config.yaml
hidden_size: 128
num_attention_heads: 4
vocab_size: 4096
norm: "layernorm"
attn_scale: 0.184
bias: "none"
extras: ["some layers without positions", "local attention windows", "shifted keys", "gated attention", "exclusive self-attention", "capped logits"]
init_std_qkv: 0.0337
init_std_down: 0.00298
learning_rate: 0.00969
beta1: 0.93
schedule: "wsd"
doc_mask: true
max_steps: 10456
Each number is 128 + 24 x the weight over its row's rms, rounded and kept within 0 to 255. Layers, rows and columns count from 0. Numbers have three digits each. The size before them is the row's rms in percent of the matrix's.

# v: layer 13 attention value, 128x128, rms 0.0885, rows 37-63, columns 0-127
# o: layer 13 attention output (transposed), 128x128, rms 0.309, rows 37-63, columns 0-127
# q: layer 13 attention query, 128x128, rms 0.0618, rows 64-89, columns 0-127
# k: layer 13 attention key, 128x128, rms 0.0607, rows 64-88, columns 0-127
v37 085:080151184143159169133141163105150098094143108141105125107160122094123087202150124139109094141122128117130111140142099137147094145119113140085160162130137117102091129128152158122110158140146150113111146154088098119113157140165143073123164134107115092127081132116142114147127150128117145139118096112137133083161094130130141125148096130134150111110145111169140129142144132161115158175129
o37 084:101186168120121138111101133137117135145149133127120109095138138125120156135124098099115099119103122119111099097128127120160136118100162107100097142156101079086101089143118122135133119093123127158151090158114072121123133141149102165128105186140119083168190134161147115104108155125109152114127095103161119124142123159133133115163111141148174133128156099126182147138140154138139163139108
v38 081:145152085098110097123132147123147179131128163128114127145158126135135117138142103167109125115086141178158096143155078102125118135118109144130128105108146119128128150150143138139110121066127161125087176157107132169117117134174122150152094142124126148091177114162125109162117148142118127171072158132111144108131110071121115165119134112115113114141144168123130091117142099088131157110127
o38 070:124088128179193131124126106158126090101130152116162162130110177160121090062161119110155171115134135145150129150163126113140113151049134120127121143119117136113147119109124117133147143107119140106099098121082145105134150110135121127147091117117118162123106146129091148086123136135086125144114132148109113189094164117168129092151126136138114155132125122153141156115119145118146104143103
v39 085:106153092106111091126111111119106131152143137129163097114132144111128135088083185152151077166093109136140104134086113118133116155110155089125160136145102127163168089077137117175119138133110099099109145087129133111079107159128148082117136082094153109157132130131130118164143104149154107118115120134143128154146171097141129121130165122118146084093145150144122143126119118150137119149111
o39 083:138137106126116122122069102137071120140120114121095080143134137113118174131107150143161154130092134113181174111111136130100135133138131131128169113140119142143105118116166151112142153157153099082126154140124151132137103149100169115164119138100131108163056133114117062134139119119181152132141164141144118125091133122139126088119124149116136100156165090120114148142110156130093155123135
v40 093:076111083119155100120094185131146114092111143148077078110155117136184120116152141149188137122121129149110099115108171133154138127115131128151157072134105120118105150139128130138133132166097121112150151131120174111112112131155118125149121170138116111108127128122132110155186124144107159129106106173129156137175130132092174125163147112112126137110118127127082142116146125120096145144113
o40 103:085145118158132148149145110102110113113122171141115072116136118116135099112098125125116156083148121139155137146130156112122130119067151123106148180117076134118111110131129124108119172144134151117128115093140136102136108143087134122122114085118142124075121126131110161161155163155122144169108086166093120143124106143150163170186092150143127128102107116123137170179143138161113118137126
v41 089:134142134145129107133156126139190130089134121110135112148144105139130074160115160098117120114139130115096146120107144142157137123147139102096142112099091111125144126146147096118116115133140166159120135093107096095129097106121093118119121132132112082113142153118138144112106124170125113066116155159137183137127164159108156131118132188114137158157135131106130063150153153085190116146116
o41 087:140132151130151127152158162113114132099084117103113099103160137128114118136067121116120127125138146105154078125070088108145153115117152106116124160088124114121174132138138103163139164142136179144113124136147132146154115157109083140071132062134118138109182148080179157105130129141133115097129137154126122137129129151129162126170122141102151122150097092114117127119144156150137106132136
v42 090:150091111133150134129140155096168150141134128141152126130143126105164075117137138112124149106156147139099121103137101132134159100153111107152149127150158104163137147132148172142142163134112115103136138148101122158123127097111157142074132097099130190120107106195112122121102096161137123095112121176090136116121134155102128150092130106135128118136052143148099143162117096127112104154099
o42 097:125130128122202120155135168100167141140186144168164127144120151058139130076112110101135112110131138110170151138142118137133143122174111102127146143144122112111142146120139134124117129118126126083105097092116134177107108099130148088143129102144074158142109162138151134144111100126111119150115072073113139148089141159116124129137141111136109158123109154092095154116125132141129124143135
v43 088:125132155086113140162128130156130098116141134132130153126108151114124102119155120161121118102164113121117098156093143141164127090154124167133098150113186090139141114134144164117096125143124104107116121147117110109105139131124132117130151125118115152095129141079156144132146122099097113161176093115130129170100123167119171130134101093135155129148196173110122113158097185076135105129097
o43 090:130122100177135121133129120091128109160169120136101141138116101154124119124149119112137160143127127111118127151113148117118077092106169139131101111136149103127111151099123149098147147126096131140143108134137183112108154127104136163113120183097102113133143108113126131136134126172085100148177131101145124129101185127155122080119121130149145112121147117107096128117137187114145141057196
v44 089:148138147178153113138169155117103171116138118128122076163134123076129105143115084109102145096132165147105162147139180109094113133149124127112118106133108088105139167112089113155130110118116138139148176087138152099112104133157133163139126106159134114149153136107106144086154094120141110130151100129107151126150115130171152137110109137097094094098127174129127085137164130139130110098105
o44 088:138127171150111123097167138119150164110119139112083141149118146097116141117144117134091151114145166107164130116093134114121138087142136111132114160113151150108060126124100159176096119134145177112169107092124131144106106144092150147125106091131175127085069124126117125112138157115084134122145115140076164106151137122146109130136116176139118148092120145147174133115120123151141121135160
v45 093:157116080090153147115124184142077124131116140128089138121123157144133148140110120123181092130115148151095156135095121167177106156098154164118152135143093122156142128159161098103126164116143120133142111127155137149157114169126137131061132132155133100136080166120124108128150131089140134123158134136087147114160113120113138141117129106126115112141129106141150129091171103128090152093094
o45 096:139126150138119140117115122115133146171134116158123110131136088119129083148090128143150133173157128136161149107123140162164124128047135130138122134160102080145100130147105154097135134108123097135132116087159177130146112124131178182144133083081126140136104110134161091166124120090101113104116139135095133092174133128102124163096140114157106132142110129141126137095111154131112129180120
v46 089:126132136170118161134112155121123131149128097153087102159136105107152095119144152114147105167086144129132118148110150168147145118105093125139135111157164160161112125141143122146148137134131103081104129133123125113147123109133124098146151155094105148124122094079147131109146177108158117087195087074094138125140098112094192100089104135127120156099102130141136112126147115103118145149108
o46 087:151153115147100167129126094151122090133172140122124090121086138093107106143139174148154106107137147111139118092085175125119085107192136117171101116167125129109112075128128123139131152098128114150163079127140144153140125098105136094165131134069135079115145133158122141157160153155107125132164105126111160132119141124116111127144097119131122138134138114109143149108160143143114169096120
v47 093:113141124112141075162108155139141127136150142115082112141104147186158151140130159156171158120137118173147113144159163117092132159121111129100088129117125114161122112136073130103095173098112142113089142124152115096129149091196150133143113115125165117116155104121065152163116144158150141111105143144143122117129143112097149147152180136143147130123162111124123135103144105119112141140126
o47 083:131083130136137131123162164134098090125156108149104112181145133164165145142183076104125136119129109125126128154147120152136143115090128133112129120142095159089124134121097137148156119134075168089120101127165115105092163133161131164090122098100126163091112078111114114122168133154112116169111092143157149150088107132117155131159141131121157103142098105159113134151107131127133107137145
v48 100:134142157135123178162127105126142128144133096131120180116160092134134102065095143127165133130140181095130084129113132152130121139135147153091156099123115136140127131144121104116140131139124128145127134141105131112146149108108087098115149107068106106074121112119122147099089117084111109125172121152167135132090103127153111169107133127106147119155179134184149136138139153143147093092154
o48 099:177147155146112139152110116139129125109168101080138143148134094118109113155144155126119116123164141121147113097140141118132104103092120125134119092101112144144126140146108128128137116151107081199107149140117152151104128140105137121144113106168109137164139153089135117082087125143126093119114118095142184109099150196113112093126156123106151164141153135141163136107135144116118124059160
v49 089:137154083132108101095137148156104083104121159122136086074119138176133094151090109154166103123082116136107111117137186099156130124125144135098114145127120110137164143142143111177137134131120126148158150118134114072161130108105137143130143116128151118155152124165157114119147110143118129106085148082166124135150144113124154104116098159101145155149132089104120134102183141151117102117156
o49 094:118119151106120119142157157141094132107077170105122091103184124121162146160114149142124120135109132145062085144152127174092146140083110149087133149124143112124143122092169167151120161119126132064140128128124119085099098159130118115155160137137104131117112159139135143149095120126083161138156107126143105133167115146151132153124104090130114133115128132119113093152135154140133093165143
v50 091:133117135087165099104178125134125101140130157141112103139102111117144161105141185183131157175138113128117142142117131089152138124117136087121123129117111174126120127097098097145160129140149105124128128091143124152130119144159110149143105153083088076127140133136090136102098124155134138120116146138177141096087171120133168095164151149100144110174151100107095137108132108131133104095146
o50 095:182110115105132078107102119123092116141108162097107103148162123173106106151167102152100198162146126108128152166109096111111135116123121154111164106103133146139115130159145109128122118150128120133115137119144126163107105145122113121111153102104171167073101123088106117150120154121120120123126153162176107113150094135090139089133114157145161134158122150094152134135136113149113097163141
v51 088:147127116138105105142176159166150108138168098165135125090133077119138131134131120150107150102127146105100117178126151129166107145129129093127137160085109089138126134151119109118153169118106120117116116106117133119102155147144133118112121078140143103156107117124145119036183129159139155135098182161070140150114125141168134108121118146135106123140139123128123096124120123111114093096119
o51 086:117121122154161157081100133157121152115123110140092115153141173111150125106147106155093154133169139128117140124117082130149168099067121122112123133141152120125154125081139160113104180140149152092132155140084171124098137145081140100100110089120166138099105150090154116112112149105109168100126122142120146151119145131182150131126152121149110126098096126148124109125091139120129130149173
v52 093:158125151124130146120121081159079123185148098135139105129135155099089142101099123145168171121141110114139112128090149138121115101133098143101145148162097133115128117067169116134177149079125116123133117148127142130108115143137112161087123125115098101136123106129160105107115157152154083099126125163130126152074137141157168132107155122151134128142123118157074108142143115150105123168162
o52 094:141173150159137103118114144108136148143201088120116110151132101084111179128119152123149141144160131140131155129099134092103095126162131168119148090119120130162141125103145137117145109100124112093115116155109116156117161142092140098120120158124171109085101204101139084115130124124133139077113107125132126156115103147112142159103140129127137182109130134127146103116112093103138122140165
v53 090:110112105116137131141120109086102095100133099165088119144151050151106132117157110112135139188146140144132155144114123098121164152118159138103145104107128094133159147110123105142094102119126153104112100137100119131111172157158096113150133148136141100114122137107124152107128142095180157120134140141097150137149169128114182169134094166132139112110147140151119153129121097091159115125076
o53 098:135102102137110120131129141117129123119117115139107105144143113145112102113058153182113134149144116149154077133137098113144103129149187081134109135131123131088141140120114116159171135115161123167141106100163145107134135126169134134100110083137161089103155121097125116147168153153141174131112138140117148155075124134161130070114119144167138117167113151141086105166121113126121133115101
v54 092:126077076089143166159138146107137126094136146148121112111135166142081122121121151134178150154123160181138109174155104108143077102090141086108115136118128129084130133155116117113105124148108142156103155136143151115148110090134130138143127144097136162107151111153092135101121137116160100150130143157135144111128153080132157169145117086124121149111168132158131137121135183130126128090119
o54 086:122141121132123136116155126145109165095128147101095127131102124129136126150132083144187182089134169143143105131138125101130123117085163123160103122122113166101089095122106114113122148153137134140116159080127139158133149086136141128122115106141120139131110088141097098112112113089134134135122148111132137130085131121131084098160174090161141152112101182124163167134140178133105128141190
v55 095:155143132125119083140130137087101142128138106141138076117156115094144147125151157109108103109101102155138123128102163124091089138163111116149098114108172133172158152119127138106142115113135168101105166078079140108110124138160140148143123143087130147146152146100178151139161129141163108100150150123123147152134115080102141111148127146171098115125129096124100154125168127123152092119080
o55 096:111103098148167148116145105130157102101150139078097096165101136128129092136120139128124168160070138137138157121085160121117109164174115082110076111116174145158122095118097136140137139145130127080139140070140121154145130159145140154108117118118168094160125111096150099140176129175134186130146121131111125127128138136143110134145105146123118122122114113110132122144123131112136135083160
v56 096:141126160138120129119113172096112173160132116129146101152128120138129131120161190103151154154111137112151111109125149114132084119136134125126138164130128142124116079150119122123166108111104123128114113142105104132150112116118068158126140122075125102109106121113098126121103148141135109123143133134153138118118126181188175114140107127152154121131148094116158039126135091065103151128153
o56 092:135145143151107129100094110152135095115113071099144144122150164095141146130158140104147149160145127159091112129102153116108107076165121156131143141129119085148145103128145087136124123100128136167108101150142076113115145146123096105115127135106114120101157145177160150126124121129160131112106157134144091134132109134166143089161136123173180138148139134119173080138112081106161094111133
v57 086:133118125114144160131102159119124138105066170128165137145131124096094119137128120119173129135108123164140140191150118080138115111133132107140182099103143092147118132173118114107112134148111121111118168134115157117118072109086145128102164156163154145133160117159139158146149157146136130140148131128131103092052112139158104120135118080149125162113141146104105114111109118115109144127160
o57 088:122140118110121088150147107135149136129107132139136121106131110088099107093098133130181134124182114099128105115144111133156105120133145139172081153174084105120118110106110116105142142095097141141146109126083138126144122086119097159149083140172127186099145118153116141140103122128151146122170154164144116124113180119196094120122128125139155111106136162130128112129114143141177104115148
v58 091:101141151137141128114141109151142146128094137127128152119129149125162087125164169166107145115162114096103151159136144150125098134121126157078146103165174148062153150095137117156109093137160122174099143129114098086144101118069085127107111089132110132114094154142131152135134104112089156125139130118112099120139110131166115083136163141142117168146153102144110124170126136139120152131141
o58 097:144174124119125107098093158115117157123144121090121128123101144104169163123153163109113094137133117147105143154122131136126143140090131124107125116112170110138144127147151150129153100145142095243154104146109126083106094130092095150139106106133093125110149110120138149106132116124141117150109127102166149125138148129117107151142085132145117161183136107125135103147136139088167103105102
v59 084:121187149093097126147152126112085113125116108126141165136073148143083126139139146121119132123097150145167154118118119103082099152126153129128110151145129147149133160090150084061173129165088135112130141102176155105141137139085122144158126132128116133089142158135155118118155117140115138130097115138148070082113128161128108159092153114128150153115126157132121127140132149106122157116096
o59 085:188150093121138125114099139156139123109126148135121122139103131170102091147138177140131158132112098130149140134103131134141139128108138122175109106119149113125147121098130090101109114135127163058110135130175165168112115132064118143116096129122149132148142093142156145114129103077180120116104173119162140114165143113082130127104174103132128106130145138103139112133086131136159091146137
v60 084:153156109174086093093142150104173156106113132106140143122138111104100097128130097173111125116080085113149131157139122115096104139144139097155152133123138160110126151175139109156094106170138131126135137151107161131111150132145110153099166151131114153121157142102094110128138159173133142097136127132099141129148146102131123109128129159124156135150136138085174160084120083165088101154111
o60 079:161153104133107132138105154110131091129124140121165133090162135106141117114144105134077085116113133094095153152142125110160105145108157164130122123134128130124150142159135112103130106136142125125116173094076149130148107176106040105130146172123142187123150190128102144138086151164135117109151165131107104108113111121138166133123105123110131114091143133159141131098128121137130133115154
v61 084:077109158122129124103103185157093111117110102161119132102116124132107141120135144120145127090144129138143088165123123149126128124147094117164153141144139120127135111135114198150149141099103137076167165155125117129123091118072134187128146123114148126102160120155106065129094126114146133105110140153123124147106130123137153095112155093135139128130111134187111141131101141152101150154086
o61 099:170171145141129137118146127113106132112135125175128126112124122084179139064149129132161140088156126089172170079148155137132096138136123149127156120146117136131100143106114144114107142071116112041107129153130115140109147122101135126137103103135103155136119130138124094148134121112127158138076104103092109172117134109137107145159138152152134132110163118118154161123118141121123101160168
v62 089:099089145104102130122123125110138143086138120150162113171113114152113137124141147123155115109145160125133104151108161097112147067166159123135113152134130129133167181100170117153123131161106143093092143148117151125109112127168079153147155148089117127093114073114155136096117157128103150147163105118133115128108122130134133102144144145093117149112099161104157095131117165170164091153117
o62 083:118126123132151128158107125127111140110171135068126096123096152115110116101133127080139114118108129124149126159127160135141125102153116101198107095090151165117123123110148114142105132169109142154114117117163142172136157110131151061124146177124123128135111146136110155076158139100141101118100140164087105149141125117120100082134112141135171145119124154098177126143115120160131165101143
v63 083:127117131148116147140110129134139124160150125107136146115089103063156127144166091098087169103138127118136156144170158099161120097139125112192136119134133098107127132185124148136174136114123116109129124125164132111126139145144112134123137079095148111102132161141138103148121121164142112106087138129095116066123166143117107097107150120094173121098087111148185124129098152124132137128130
o63 082:140181083112133117090114150178111126103154097170118148092147174081095138110185133137150123091092124106121113125178151149096157132171117106120113177138138136120139125108171149127144129120137144102121129089142131135135164133176122138132113105127116143140082152148118145139132112114106105165119157098089078122158119122107169115137128093113129104114121135099134123124097136121146112170131
q64 084:132170090111100162111130134105100163085129148104125072115150110153085191169142143131139075104150122132144156123134116085122138158107154117144113129133119121168141131097178121112149120149120126121111141083101097150132149118151120151131131113134136150141104106110119134173127144125135161169132132111183114105074125130131154175116121081131131132166109157088096139107131133146140102119132
k64 099:095156094162090151170167155110119148105116146115147128129111175125124133147122164162110124108105108133112141128165077142102159101084090103128157146110085177133159133114098156145127145151163133120154090140143122115116096136179120098131095140108147150089109125106096177137147162134140137143154115154131110169114114090122140120113112103117083102123150138141115123121120103123169119106099
q65 099:133147069123105142152173179100108164126083152109169084148121127157176156171131112079137062120137155118096142120130149119142156140127122150127150111125131097174157112127137120119127116137121159140106118126105113136145103144134131165156107088164079161141127107131107186110131153146147099149107170126130112102111172119120152153128146117137103141133151131116140128115138121140161103139107
k65 103:118160110168116132135144138143133140137121155091162101148126159140120144128119139145109125072110124102120156096158121149091142123089120118129164145155079139121178126065109114154155123127148153154104093121146083101143123144177130126149103103151158163151152110127140169148131145130179082117165119138132098136098107091123135133113099144130109106122157087140114139125109129083146112109082
q66 083:137180129150140135152125128121132143157142165082144107147136067101108205120136153100109144104153089164146131146133122097159095114110150135140125153129180086130111116151155099124120093147128104114117103115047095130126132146129098146121146133131118122122086165150104067158108120112120150140141152105130161150120132129141112135132172105151114106150137138100115124137106152109143135116146
k66 075:142116204149130161101118089139122149105132157125144139119123111102106082101101094123127137152149137125100102144076156095147093137161134135106163145112172148129130147155108162134122122128137137133143145139173166132165137116078155080132109146144099135128125148119161111111142128106087137136096114110161130135179143154107089112152133106127131183147139147131129128143162140141151125188137
q67 079:142133102076152143183149168099108105120115168094136115121146094125188148119124149085152122123117140094125145131151137102147117131112125139144156127119152096136137135113116133151128141130099129158100131134127120134135113122144127129168108068131095140119146133132115153123146150181121043160126106102059147109111135117144127135114107097092107120142148079122129191116100116133147125123140
k67 086:098155135112118178119166090103090134073139151098077097171072109126144133112113171121139125112145124080168136139116127131132134140110136141152112136159155172104194139092109123140162126166132130131120109146175143121152123136104124132118120082158140112130107139132134146132130128138135137158126156137157104108118125131137150109134084196133152176122146127092157134138153153141152148125123
q68 123:121126114110182148185202148092126124093147145141126090103087139079118108064104123130147162129126150128169164133143125117105128144125118133093079127117138112113139138127128163115142129118136115084148105098103101178119167124140111111116123101150150117110124156096119121171164117135126174128117118143115137159117109107118121177120095153120133164111142145106133149099124129126148145150164
k68 123:099093116093115127151154180129174086082152139118096150114131127082160118096111136155158181140129139146105119162115113107124138131136131133135107156162162127099155145156170149139112135165146114079124109136123134145132122091142093128089189129133146136115106102108100082111146092142141161115100183143110104147128126126099123144140113143141131147124142181121088117118135135155120135158144
q69 098:144134133188146122112116122105104127128148137126120098104110151117119174126105103134112154133128112182184118119120137151121152099167143134130102171160161135103127102151179119128143082137150142095138112100084092153136131135138124132118139177149130140122076142134150106153122112097079193135135106090164161133141130118091094113115128158136178143108133163105109117146130127106157138131142
k69 100:095084122149145085105103150159199097150152115181122168103140132132144133120127127132114174171129137182095117140119137143107167109158107127138125145131148119091102107154141123146103122084141163083138130097108114153121103125145133122106117145130129124143094113147084094125090088154121147109114110117117128149162137107116101111115126120113111153082116161125076100117117102156152124151103
q70 105:106142151161126082106108122152115122129079113113121129101163092150142110143091138135142145138119096154084099114113089137130157125116138155096150127121191178122083160131138089088129153138179144140104126129127118113111112150127110115085180129120114119107124080156143113147100152155124121128116102130104118110148123059152166111167155131131136122122106129153111142114159129162144168146115
k70 114:091121148136181129072131114152109078128120158121143099118092141153112087125132160120150135141127123114128139146169146131137104154129158163109130131122165125131096145142159143118144127135183158122121120079087100127147132154108089111115183111112158085059140110159157140147089175169086133108108130149127096132111102119148111164126145137121094129144133117152115124132157136134130150144113
q71 100:130118158097098155160137130137163168183130148114174147130169109094127143096091136081117142126121162095111128119117113127139090139170147137118121174108158112148094170138113134141094118107122130147096136116133139173108120068160162128110159070122125130177110159141112142146140116111136106136149138074117100078112125094135124109139137132098147132159149091110131128095139132110131133126137
k71 113:133141152121132140131109134134128165107124129090186166138132151103126140105119139124091133092122130154157100148107114148139087144131129114117079145130143100132085149113118114118114115100130159164111101066106123165113114077154104096139187114131128131145109105155154151143174145097172115141133107080138112131126145102116096122177115167137158138143158113103137118172127161103125091115105
q72 100:108123164153132115092093099156114091134175113126123172093151145128120168144141120125117172139150140152148110123127080128144105149146153101150117139112109168090108152108120156132138134107135085148153150153090132120104138141106080110070168191133147130107105099125140078124124112114107140128146120126150163183141106139129113086092146138140170118121133157111125147146116164133120151107127
k72 088:135156155178152149126126094157112107116128123149169134110134073140112103108109165123103127137175125137139131094118188093118122128123156149138150119105101120087096096086125147110163128143148102103134140137142137145121149155122113107146072120120092100107122105107157146113132134137120092162105149132121114137119137121151136086185136140127129146133101055144094138163145127141122078168145
q73 100:136137146162113127087104110125123134129179066095122123103154091110134180125111136118122133098188112117169115146094098110134103153142141139113140149113100138109119134149130150102119111114144068113160112127061121120109140134128100131121109175150150128124106124124126082161123136113109171105102117090183145152111135125160133132120135121146154100141136154117095139144123188104122119142161
k73 090:128125153153158137100117118158101112087122146126121131095162092122117109110121120105107113124157111100129130100097176105137090158134140161103156145108122120111130124076120103122133119111137138127122156123158128151151142135072121075132106156139071130137104121149140117101124123147076109157110140117141143129145146149151134079136161139137130166100102085138101178136170173141112163189151
q74 103:122139164148114115091097100117148135144181107160087139105136117086077152133087091170098143120159094142144134139105129132118122118149141104120117114130120134097097119133142146129143121123145106099167129126108105129126124108133114120067163145104144119134121149123153056146142103073101188110134100103174152158131118168132113137101153136124172133130132155115104103128130129116136176131146
k74 104:116086170096132100084141116116153114156143134161134155105120112126125126128118095116164136166154142186116065171115147142124122107178150132127100117110179122130092136178162143110075134112109127104147156133107148146109135103101127097111136163093123127122111092107101096108119122111112130126092110140112164138170118138117101145126153082127151158136138156132102136134163153137127110138171
q75 100:137164149158124108127085116087148149155160156143122127119120087096097173117080122136105138113131096151158130140137138125124113126163134120099119124120097127116093126146146127104154086138153089086163102119087095141143138126125118118097157134135104132123102105131108085163153128080074196155131133095193149148116154136114105156102137128121162158133136148108113122147120136111134160126140
k75 114:135085175102131081102115109106151145143143164149126120091140111128117103157119112136152136146144151171094056159130164136129103125170142130104120139117163133133084150186160149100114125131115126100149138125129150126128135126103139067117098135093108135119092099134135088131135124102094139143112125115120183122155139112076101156125111103117107152151113158128112130120139152163132106172142
q76 103:118149143125145101084072104140148144145201125119129128130112109139141166140126152132100136112167118164152130160133089138129128112120175123126132124100118153128098111139131073122138082129104099148150129126095103116119143140113121147127099169142128130140111136117113105152117124068105132111126115090163200152104135117118054132142173142148123124158119137114114085163119163134147138131115
k76 107:128056155148158129099129102111183131109204148153136102141095097133144116146143105108093185157159141166164131155141144144117148121143173111127098119131171117137103159157123105108100131129125143150156125091135155118146155166104149085105111132112151126132133114147142101150111117127098130145116091137125178132124162153121131133140092118133131180139102119134142110124114164123124095115131
q77 118:126094087153124179087154113156138084117106135156174143143107168148136065079183119133116142115123153128095156107150136122105122141075108131120107093149132134164172115097127159130123178097131156120110157124149148128145144093143131122146142122131141099115159162117144160123129123156151107118130136164129080129118095111146172122102106115096094123108138141120146141093140093121129119132120
k77 129:137151085138116187134140133146094084105087124133140143139128146119129127102118128109106161121118130098129172102114087137108107147097113112162138103132109127124181143087097134119140133116110121161101120120119138104115132111170145173176146099137176126111184179125145151108121145134154103101148160153132085133099117151174178106114138128128132086115147123129156131096098127089108107122115
q78 115:121118098104136132127185111128226129123140131113120085131102114105122108113156161155129128156106167148137169158131156086136110147134111128151137107144091125109147066127127115085124116145140145081150137076139154187138149125114123122127117112138157090142109127137134115130105109115135097117123148078105155095143118128113146134115135103133102159098100137103084122111137120129143120170141
k78 110:129106107149096130177166088151182095120167097153144091108072103132101107118110182144123143091140176129134146130105102156152142185121109103120155105161111115164134077129123123141127114146139122089147108128164136163149120124165122130137122132113163074129131124126119142124157149109159132101101142124108124117144125135130143146121141116144096130087129161115095106123085106138124100168117
q79 119:096185137123096105172144169104141149115147138143141102105117118071144124112137108161150116165174103118096138112138161096151164149124106172121126103139108098113109120095106136090117142116139074160104138143131146123113116132098131118130119157155123167072151152127141127111172157134135100164161132112113109168132157151124123116118135125127113165106116159128133112103155117145180115078119
k79 115:105160129130121143126098123150150108116143138133101107108101138133121163133146134140125159158136117069154081104128147137136134118149086133150126125149097092083142131099159143107137120141126127113130155140095071095130140073150081114112114134157103177129145126176160113113169148107125096147146157152117152157099086137105165129167068136159161143145142137142122124147133173114145097125127
q80 108:108133111146109186102133132136142086118148154110122191157121137143095095096155152139142134129109123081136110128130148078140126173129113109118128111112125109126123147145112136126095128118089074087129097125126149123093120154125143099146130156143113085155116138147102110110116114151143116129087103172098150129107144145200137079142102168120121122141146143097103166143121152119119160094094
k80 111:155173140154094109176131162088140104129161127120117112127122123114161137116155148113139186143152112102118162167147143069172092152149104094136121198110136131147136135131108156144094148123128121124129100141109127159127123132136085092120138106154142138121150114140098138103109128151161140150099112094096133139115106131115120100172090109134148116132124120109122147137061139078097143111113
q81 108:134145133178095099111131048110103160115148141112098097124144121116150144161119100108127107133158145171157133100153156117105126165142130118140106101141166095139130109109148094130142151104122114158085164160111127183145119138135139099111089125139133145148094130171182171159158101094124118132129129116134154112089123123138136132102150121131129120106114103151109123131079126173112160128101
k81 107:154137172144110113101132086122135147193140126143104133123102080138161166185092119098180109112128077138171142122130148148111117096114119142156126102133125120155145134146132130124152162098158116156138126164122132135145123123160149105103109132097146064086123091132171119146154128095151110103134128117150109184114134144132142145108126130100132148085097135140111093137116111110117090117116
q82 122:181122100159181131101137130163131099112126156123155167097153189133137154120223120112100084097137141076137150134138132149122132126110100141123101134117155133092128122120163124119125108084127159140117128129105123127122143119114126112162126130149056164126085138188161143123103134142167105142117121116109116103147115130118142142122138103130152142140100126130135134138109114116157144095111
k82 128:147095131119113103172154164091093121175134102114127141105125119117174143105156167085094129138140133100127166143151127136131151151111121147150094119144160156076142116146154124143163108125117160119108156162143099108107122124096153145137138101110110156136092129158124155094099125149139094158108110145108127121159145107098103135148131162124131116121086103144153148099145136077153139060160
q83 102:128175167135183165096146149120142104122170171146093136107164114122086093123147098135129156097155140104113123151108096107117120084103124130120133114119122103126123160087126150120132144134113091179139117155146122148104114155141113153118125081105135132129178103126160108097141120175133070151128118158129127113141110150119121168136121087122139141145157106158132147126102127145085169100160
k83 112:125153142132120166095177174112126136150149126123112121123138142099128124119156136113192093122131103121145101133133103106135128074102145101097098130140073139151082122109158119110153103156100130123096118162146103147102125125103136121084126098136094135096116111096148114091129123142144091157155139136116128094124127131099121170133135126128151129126143134136137175154189156120113178102186
q84 116:163142098144152154127154139126085117090121152151144133092109179112132127095119136153170157163140175174176132127126136135124167097142110175136122136159127123122129158095166137126102134136150171110119109108117112166118147098107123098145125105103137135134084146116149122154126132130087150067129132096121125074143101170109103108119121127104106159112136132107137113130086097154147141172133
k84 099:113117106148130199139196128143120093105112123096156094154097131135126114124136168134154186149133142131108150106133130128132108161150099153146158187146115121127099134130132157158116144117149124125164121065135118149120112075116135150139121113128119142147125079147131114116136140119099118097107154115098079131137132143164095141114140143088129133118122137107078159136143065157135124127136
q85 102:160127150120123106117077141149081139175131130149107103120164128109100116107155156161123118194093130124096141132110168111110109128152110129109099114154110097130144098153176150099133132127156090140157155147117133160132114152099101111129133137141158127114111135107121092139174130127121152087147110112130110151118101124117161124125108155121203151146094156094116146109125074107146170116126
k85 103:150108089139130104081119142165150133132140098149087143125165129148123129097150103117169145150143146117149110111086085095102132173156124116181170092119147109160171130136156145152130155073146149118118139127134116123145131157138082171086127146115143123097139133122149096106089131135148105098139091159159161171137106127118179110126123129144149114135109139123127094116154135113117137136084
q86 115:117134126133134137129175144109119119140147129129121109134128122167138155136139111153145138131138170126128116140139151138148064113173088145181112113155157148110187114101155129124123119128107146110142149109128144145147173154116120105107128132112116148102045177149167115155115110146095119119136131085085179110163119109110131118080163115129100120125113108132176150134106101151135153153153
k86 102:070105147098114097152172112142109094132120150129112118131127130135107085128173171126114107127161148127132116111126110164126075118147095150136125159147131142111184103080100150177138144143118145118175122114146116153131126151109117094124150110083145120134080146134123108140075098135124147084146144143097132152128129128136092108128098086112139132113154121137153128124087147165170111161147
q87 102:119115088149091127157170117089136130134108163168178110140147121146115102119086171158115139190157129110153144139111156127151083165158119119144131141090121144096104091141090140120120140123136138097158141120147102120132125136111114101129142141071168103126169128091145131132135144145154124154146134144112150151135121108145084141106137153168140088127137122099081131121108066129145122097119
k87 118:115085132109110120112164123155153144136115185138159132140154132124131150122117246144151113131159117128110125123092129137138125146121135101117112091147125157114117135124109124108099099133146112102150161144117116120133116144110118177136103108079153083104174118150184089165118103104100130142161134150117125159149120151104157153126121131135148128113149137094127129108117075134128141132104
q88 108:146168134115102078154107086127097121158110108140136167117140124142146187127168115110155093127111122148148119171175149139137100143104124150109131181121135128081127095111105116145128097123131106155103136120117100090156110101112097131110130167159130143154184111122104142117135122122124142109094090125160097122128115118168113098102103088126138129103156097175095115137124150148157097111109
k88 114:135117128130070126181111107178106116131110133123134180131127141143126145132158090093179129150091106157119148175168134151137112106093136125118141118152115177120127136083100108146127111134140066129105155124131140084135155138107099130140142145116119155164140139123128127124127122131113156134122117125130145092192161122200155089147144083138157134098122132149131098124154126132130144105118
q89 108:121143147120129143104096128173092158176132088107131155147147134133084138159129123115152126132131122140115154091081115104134120078185150181129150150126196148121149108113138120122111132133119121112141159107163109135183136162107134134089128138137114114150126139133141148097078121123138112121169099101121096135129101164162128110113110121172142085122142093146134093097162127130119154164135